config.toml
n_layer = 12
d_model = 96
n_head = 2
n_kv_head = 1
head_dim = 32
d_mlp = 256
vocab_size = 2048
activation = "gelu"
norm = "layernorm"
norm_place = "pre"
norm_eps = 1e-06
positions = "rope"
rope_base = 58500.0
rope_fraction = 1.0
qk_norm = false
attn_scale = 0.177
bias = "none"
tie_embeddings = true
parallel_block = false
init = "normal"
init_std_qkv = 0.0868
init_std_o = 0.0
init_std_up = 0.0868
init_std_down = 0.0
optimizer = "soap_variant"
lr = 0.00985
beta1 = 0.95
beta2 = 0.99
weight_decay = 0.08
lr_head = 0.0155
grad_clip = 1.0
warmup_steps = 200
schedule = "wsd"
decay_fraction = 0.915
decay_shape = "cos"
final_lr_fraction = 0.0
batch_tokens = 32768
seq_len = 256
doc_mask = true
train_tokens = 93030000
steps = 2840
dataset = "wikipedia_en"
Each number is 500 + 40 x the weight over the matrix's rms, rounded and kept within 0 to 999. Layers, rows and columns count from 0. Numbers have three digits each.

# up: layer 7 MLP up, 256x96, rms 0.204, rows 202-233, columns 0-95
# down: layer 7 MLP down (transposed), 256x96, rms 0.202, rows 202-233, columns 0-95
up202:546496548478522461535524500529573504474456471515516490459477569542563463512498430452496521418524555487486420538448504513470538476507566536519558415531535533504474470482526419521497502501508514495466490464453500501514400579458506484471490480539498516502489538463521411477491521486507497462
down202:434543508532522557453569468500524499482440496586475504503505440569477428428535506522500586502519540511517500498402510533497473547525499503524479539471513589459500524457463495564491536498486467505533495524546536426451502561548540411506534417433482493432562445484459490488590462508466464512
up203:515515526452525491432476501474551465536515536560528482507552585471546514603467511517524466511478542549514497528431489464411463495482513458512563476537506447458552468437508485573482508469479516542489510524531501415519501490478524549516548478488484476600493500433462469504486462511532507517
down203:499571476570516469516480473535475509533579507566540558461449547464511431536456504489497491529483505592543529477458516547577544490498444515533494548514495505524477520513523497422490515505502474563451504536482494547491411443585475439486480481518501465475427473533536492499539471503507486489
up204:555485514495498514506510544436504423540501460536525503451517549476463508511499532522536449444491463498470507503503516481528472523561561477540525537420461472396556524498542496480591573509508495548535534500447451463504466508508441537482482406493427576486568454484514481529430464499471462516
down204:480550436467504412533510488531546472505361539548495547508524457481541528490501510521483485525523598505531531495515530484459437459464501532482464502542501570544483527534457491448464481536545492431490508511590359515540577493552507464499461507556455522523499441542457544443509502528522533550
up205:492498578497506444539548521494505466506483503495514462537502473467497499422450529414520556533484541459464517440453488466590457464553519559564461523506499472524534532545470449500497558440466512476498537507447530474483452445501481542555519492451463467569539498460430526480466518496450503500
down205:436492567498494504489535455577436494535495455502535510520529567513505476445526505507521511567546535529477525449479487495463420542522511473456397499439516480557429473537548492468478502505533447511498478503509581543518471436565506549552460477542408525533519510532542501525497513527476510454
up206:456548552444506505452535485598522474532468424455486462500555469534477538538465470510418511465467506445493519466461518488475479496503441511463519452507515487473475563565515538468487488492489544543437453465494513496440530478502472595492479545485511462521476455541485530489428532539515457545
down206:471497590458450491425507539477460489457550488457480608453500522505426389447520491502470478559579504446517549487482504559494506489528496509499453490459505479488490506446542528516438548549559549475462546486497486456497464486451575436524501538522567523517505528485506511508541438541567527475
up207:480460459515465548554507446513499489493470494486506486488528453473458529461542448515466500574414543501462556460542516563454433479487466539486541513480509477486504514522498521480543586547504443421518451604560527472446453534484492555549489496535483489551446545509475566477527525570516419436
down207:568457427530465522504520464532499533498499520463566554470439446522452508478607421487488532447473494505564476531509457486555557479477551482517433513510451555501580499535451459566492433479507525455517486421428471493455473531521494503514435508543489533490531493465525471511474506506555528571
up208:468440471468481507481505501518512455492468526562515477465513510535552394389458472449517512507520550476577482566516522439533549516487479539536557431534500522470438545506524524508536485537544532494456556568436467485499496512528505534562447592560505474460494524548513493518480477582468497515
down208:527461500545463529546504475501560461555512508487502488554534548483471496484560480506543570466442488523534526520526468451540497505431455549441421535441497541444509469501522530537513477493601494500471528537469472533609529451483438453584458504531465474517521494485448450490413487534553479574
up209:519461561447471462517505524545494435517536486480535458482537518500505564469505449440548519498504514525528531527547470487544488506586420468578456590512499550527503445495499501464549546538456490498509507455510483471435482510500429477523529534491488526460424564484513546470510419533467509517
down209:499426525511530513488521531472439495497537495490494432501462471554479503495447510434495523580517481512532445481440469507473445492536554517361569462384527444476555526446495552439499414476516436548461569492484464524539464460510554492489497498478465541528472464501488559494495528474530437564
up210:525444477529441473522552441459541583485503541436483499455562511476540493535443523457524549461530491487464540458506513513543481521480546513532505508571467451501519505460508484491406522508490525488472561519496478467453481579441549508517505453483536520445489480476511447445503530601523546487
down210:535482514490465580501512507522526504452546482504505475527551461424495453444450497492549546514515571494523521477491471500444540492488495519547447562418438593443474552446575469504485508464476505504454564505477547524564598492511525520549454523561463485510567473502523516443490390492515595457
up211:471554470552538491456452479476538502418489469483560438542566527476538481486470532516570520529543479557464576465449497531470552427502556487528498521489471449460506496493482513472453451589535518545467517521487400562479479510495473495513451509451492461505567548522489478507507585501375455455
down211:497485482458530484511445425568496497526505494505507521500556495566492458517437494490431496446505502467523436563508558481446499555478490470453499536492485458538508499482476450496509543474493489403515517537461577539501448457462411462562539517552462519453500418523478510487498562494608533456
up212:410496462520473526474551533526510454500473417475495533512488547483526530532501447493557472545445512401531500490444441438484503500452509457554491479427492545499523526572543502483518503448516477442508391530491502497444475427477544506533497490474509511536472492544518503522467490507474481476
down212:467527483513465411487469567478501539504488508466493504471527518527521514494517577444485428539550472540523472467562469409469470481491518560591504458451547570497513510404532504443507552536420543518432525544568531513473505536519505530496459535468380522481428490506510575495534510484505543474
up213:605461526477522491507467470381478491464529570480477465455514534524513479483525488468487496481478518479545486572531436493504564429513483519491488455549494550514460481500523511404554505489484449440428569480546517450570470509600489457532499501520541506547557488487568538455512550528473465451
down213:478614508579517505527543500536470488564501500474479435577421441530461569440484508491498524491530488540505488420511526507516540506430516526515547495517486512518544525410468534480517513460512510519560432529434450508451489543519485509484459515508445515513504545545461542469523458521525439502
up214:437491503483510500454536502538557556459565462435501496417495470480523547558480510453546523483513491510494490490480452555449558474495479500446436545482416486541528528510457494578503517528520422492406498526513550448434440530523508564510464503513524462525509500508532501567456589422538474523
down214:505588457471472559483497526565573472554498513441470502576524504486529528492472472534446530474586505527500503574406506464471523571481477438545522494509491539527462485518508499483545424469528470491611498491505591496519584427547515416486462492474452534467468509618442481504489509494584558482
up215:493471472545547453551544491469530506502551561429523522502508506499534444470468458529511489620500475518474515478437433491534539528443489433507520489463514509521450470543471567454517489547540379531461512548516496558504526518507478495469500541520536463510442590476532531392428515500474467498
down215:508526551434567433608485553459535511534498494598458461481455480457476558457448503523531441432470475448542481481418571525425451512482453537468482494433528466514483459465536489455454469441530498556442483487447545488519554457516522567566536515537458466501464517477532495527516491495572503441
up216:517508444505490516444498538456477535504454505492543445430467456489457501464455421541503534510397446469536541491551581490530544487495498496523509488495475509474502509555547508458521441469498506471448450475524513543466481517524532410420494498475467487445466468556537507542512524496517468583
down216:442528572450489477543421499545519451496478503500476527495509557473505479552515544455480484502599551515478433496491495481453497523509458521456464533458546492474478526496505514525531492541508421534525503504525444484530463454448447560563540470506529477540561494486472461449457545492453459478
up217:525551511457455431535477549497573503500463525513516518479487485399494477461443474501590418520474482506501465539516529528527451469515525500485480508509422489447460508541492460536482474490435531435450495442555372496517451613503540470469476549487559467524532459563494509532494556529463517512
down217:541505540502555565481524550488526494478548568468513463515491522551466475523512522493451528477550492536486514481497468465477476497462520506495535455467533492542501477497519556473557540489543459554568548615426586522509501419522503552481474437489495507485486539444538524489532507471557451584
up218:486524501509531433514533548500557451451512455464584461535496519518497456522518439471472526462481484519524502588500397501460455583480480424480517496513545476523538564561561529461529525490473541469486505468486565485594496533458466526555526487494432405539529556472458472520420557489538544454
down218:543430514511415488497538564543446524529481497486501539502572530436522549546464572545432501429462532451468476464482554556466501511506477549493513503470436560465454578510412436501447479450518437503482520507499533475489480510475516479489540543566525481475511494428547458484495434540484485489
up219:497490484517531479520505553489498501497535411471518422547502482499519533560519534479455502503407561554506477524486530464527495504502522514465515484525490584508497446515511464480467482508469512508505493476554502500438508426544515483492541502552536568574407457475527462524492525561530552403
down219:500494579496492509503432472516461474534512517529490516474490461541507484472479483468462548458547431481525490551521498496529477524482486427458498481530465445458519405533505508535491498500503505423498516525508497536521601545504487491491501498464547495513557531506487557495590454443523480560
up220:509457449505424500507486556436487428483502475433528478506508515582407547543503564564518541503564406491418513531514462545455452517482470516452555526509535561417478458491519459514503509552472460548514540485518534441521482521506550481483421581514451572513508499524466515478518496407500585540
down220:489561528492481443497477487548498502475514546564532532548510452519468426464533472466420531493501486531520493574515416515467540472512457523468507532529547500549493443423455433550527522497503541515491460543478538378463555532448589483496485474457496402500535604526501499515528520493450442518
up221:545509523525447504567514504519528530413460461557480519507531460467499455463498519506489545513458496488456434517496492455522486463497491531461571470501497496506522510599506469525559564525538484514539569482546468509497519455494483532555493523494430495432555510481440499499470541453505466414
down221:478505479483531550488446470496521438515510521474506467519441547535528526556512517457510553544507469519591568522448454530518514497492516465534484511513493450526447486484451509439497490429615460463449459508494522452479524552511522443493497446508520469555475495562508528561523486520555471539
up222:544460535499447568518496489507468490486432456521503486527470468532479509591505507508524510496532552460424563497574488483533431523437529451508424506504465575417409498500539536443474444526531480507474554567571497445451517532516430427513506551490513489514480484543461472556527460569497511494
down222:509536454450501499521440515532428525527499499521537496479459551508492502480475527436493471468467549497490518503505509549502488546470485434420496464474531460448497498531425495514539491491492498509560507482511498597520477487477459523530498561463530469552475441556538423544544497460488447395
up223:455518473486535434520567536510489551513526530549551486464433487435484542510496501497484444482430522459436410467407448465530537470479460477497510519543509503434505471502433488493395544504484491492529542495554453396521490467509400511474467495561502458527542478487515495526555515513577553434
down223:506466505532554504465580503514523451448549481482471522439543498470415485537502459552503474509517547472481481446495488534450590458534553517564480490494479505536488543492554556481453486458481462529518513519546540531589512575475549541455483456468549539482479481375473529468480487496511436480
up224:491424493479542457460468522538538509537560458552498471451544484541439570553462411454596440465526561522458467473529481485529443523537464511464498544513539526490424516543511521471476523556460469453514442515563515524491471559497507437494521567512455486474506528572459440500459439527511564530
down224:466485513516502485504462500544517518474508540523471506517444603549512435568482660617440495469535439471430449496473495570495468423504481500454444497529511531563556437474538517469473543549516474463500480480548550510490518512435533461475439494594506474528511539490565509490501474447546437481
up225:472511512555518450546454449485485505454475490570499536531574545565523450526542465560514590519528527548541526553523504515513530522509460457541518448471465433491474419523593491523481522530501397515548515503508533507535424439522520463418451536556544440558511552505585502456477494591496539492
down225:462498528524467479494516469549438453464453521453472518430471434490462471450520572558519504518540444532570477526515528582470506494541499561553502557439482423584526551468448531578507518441519527498507522482440512576496479431466504483546507512514466505497494501482459479497562320456537481494
up226:555566515465523458483387489528507484494521500564492438482497537547508484531495454436437476503474551550470482529535467447512523481498417479562521440550454509517489503487532454447517544506537430473451531536501475519573514473500490536450464552511483436517537502460483496505500466510518494494
down226:468482539513492519530587580407529555572543486476540545526547466541492548440552511505497529475557469415557530513486563514432463493504551465484536565475534428475505433546501501496509457461494515535489540480487497474498414420522543446532493478448518518473565465527563482512512517481451493489
up227:424403481542398584456508492475534523504535514502420526500513541455512439451511541468579555517512519497541470515477548470515446397470466503498498517455455545502515498552491524456561503495477510508543513443590547541516503519551507481451481506429452564573522462488575502526515482580455478546
down227:557507495547574551495545494544532497478456478512469491435521514529497469463473516516512468484479533403506539510539486501482529499507541488538605472461500540460513546457503522462514553405466522562518426453494460496511531483437476469455534496460432481507494568457473501573527478517461470455
up228:518470475485545523445484569407494467529536508515537563501496547528584513460525519549523484445583542472508445569527547508465530458491540565481489422440463497475516529474549526535433469497493474459483524532514460493536571514486437540527516528501480440528515508466490483466482481502488501478
down228:490533509458476495555492507520506535446489541527493481499516421482431527577473536447476507505541558598477509426492461568569493532535509479518456550500445521452422476505485533433479566516467499515468531489480504498457475478521525502524529484543499468495444496502503526523456542557510534546
up229:483534490498525523514512605452541551543516493435501467503471440511519492450526498456533515542502555480465521493428502594546557447506513482431522522544480542523527486510501510478551484467541468549482498379511483561472485450509478564495515436515457537489473516509474493561476464491458530510
down229:529506562463480439455562463526464476517548491513585517493475496502485508532470537477574527469530505514474505516541522484519518492491446508479520503493519424450571530494494408504510512465491562443415491579504447541485388521501492539503482508511496482493608511431539555402498560559465460457
up230:467541450485419417510445491607525545452487528436466475477514429544509506501491492520541570476506554507428478479441476539473476498508505467481512557531473495497547463501519484524441501510496527569468498467509500534543509579526541536485489580484474497540476483484534516515487473496504431578
down230:498577580556530528475516515446532501591531470468573492491525582513507526462495449484470452512488508467576490538517467489495449487521517522510533516472474559564476458474549521399429461535512522489509434444515521487530478443540491490573505488467503509536524562529447492505460517512497548511
up231:503505541566414456460480471496479463487511529474482453479515383469544507554496521539494448525545495419548431495473460434497524491586512517440495460549499551512482491472463530469448511487492506449461519461511493537452474551528522508456403504481432459501435537518542539445418531559524554549
down231:545438485483478499494492516439581433441545489511438560427525568524538555511509514509560528528512473517499542454497502513535509538495520502526491543592471449490479523459454430550437527449558527515559432497590519484580521494473522506525453542628447540473485461486443466460513456470561460446
up232:432574490482465484505485562455519508423531497587526419529447503466516576455513465469473524488475472568503455443541508447447481525428465518441499465484514567521514502540507586496545486509494426490510519524455563508457494517467467537567505504508506433517489527525480519518512464435524541512
down232:472514455503540474516537546486524490485487474483529523466518555495489511488490563533526513513539481443461535525496516503508404534517507549454540565472459459454456536403495450525538499504498411484517460463485464589442530463515535493559482494578459497492523479466500423508495544497482510468
up233:529497517459459466537505498505494520491536493452483389440468435476595486490450546472524502473463540491476541495500529533473510424554518430503452556570432510508538490418520546521512463556484509499500496530452415414462532435525511509554464488487463532536509509526445494464507569529467514517
down233:446523520440451466523536549489439516489565583470469509460490552506491527467487431471573507488531494523510500515435454455536487551463515521481482460449525490535426487468461502528543565506519512451485428463527471460426523481480570538524518488536593575480544469428616527519447407542507490423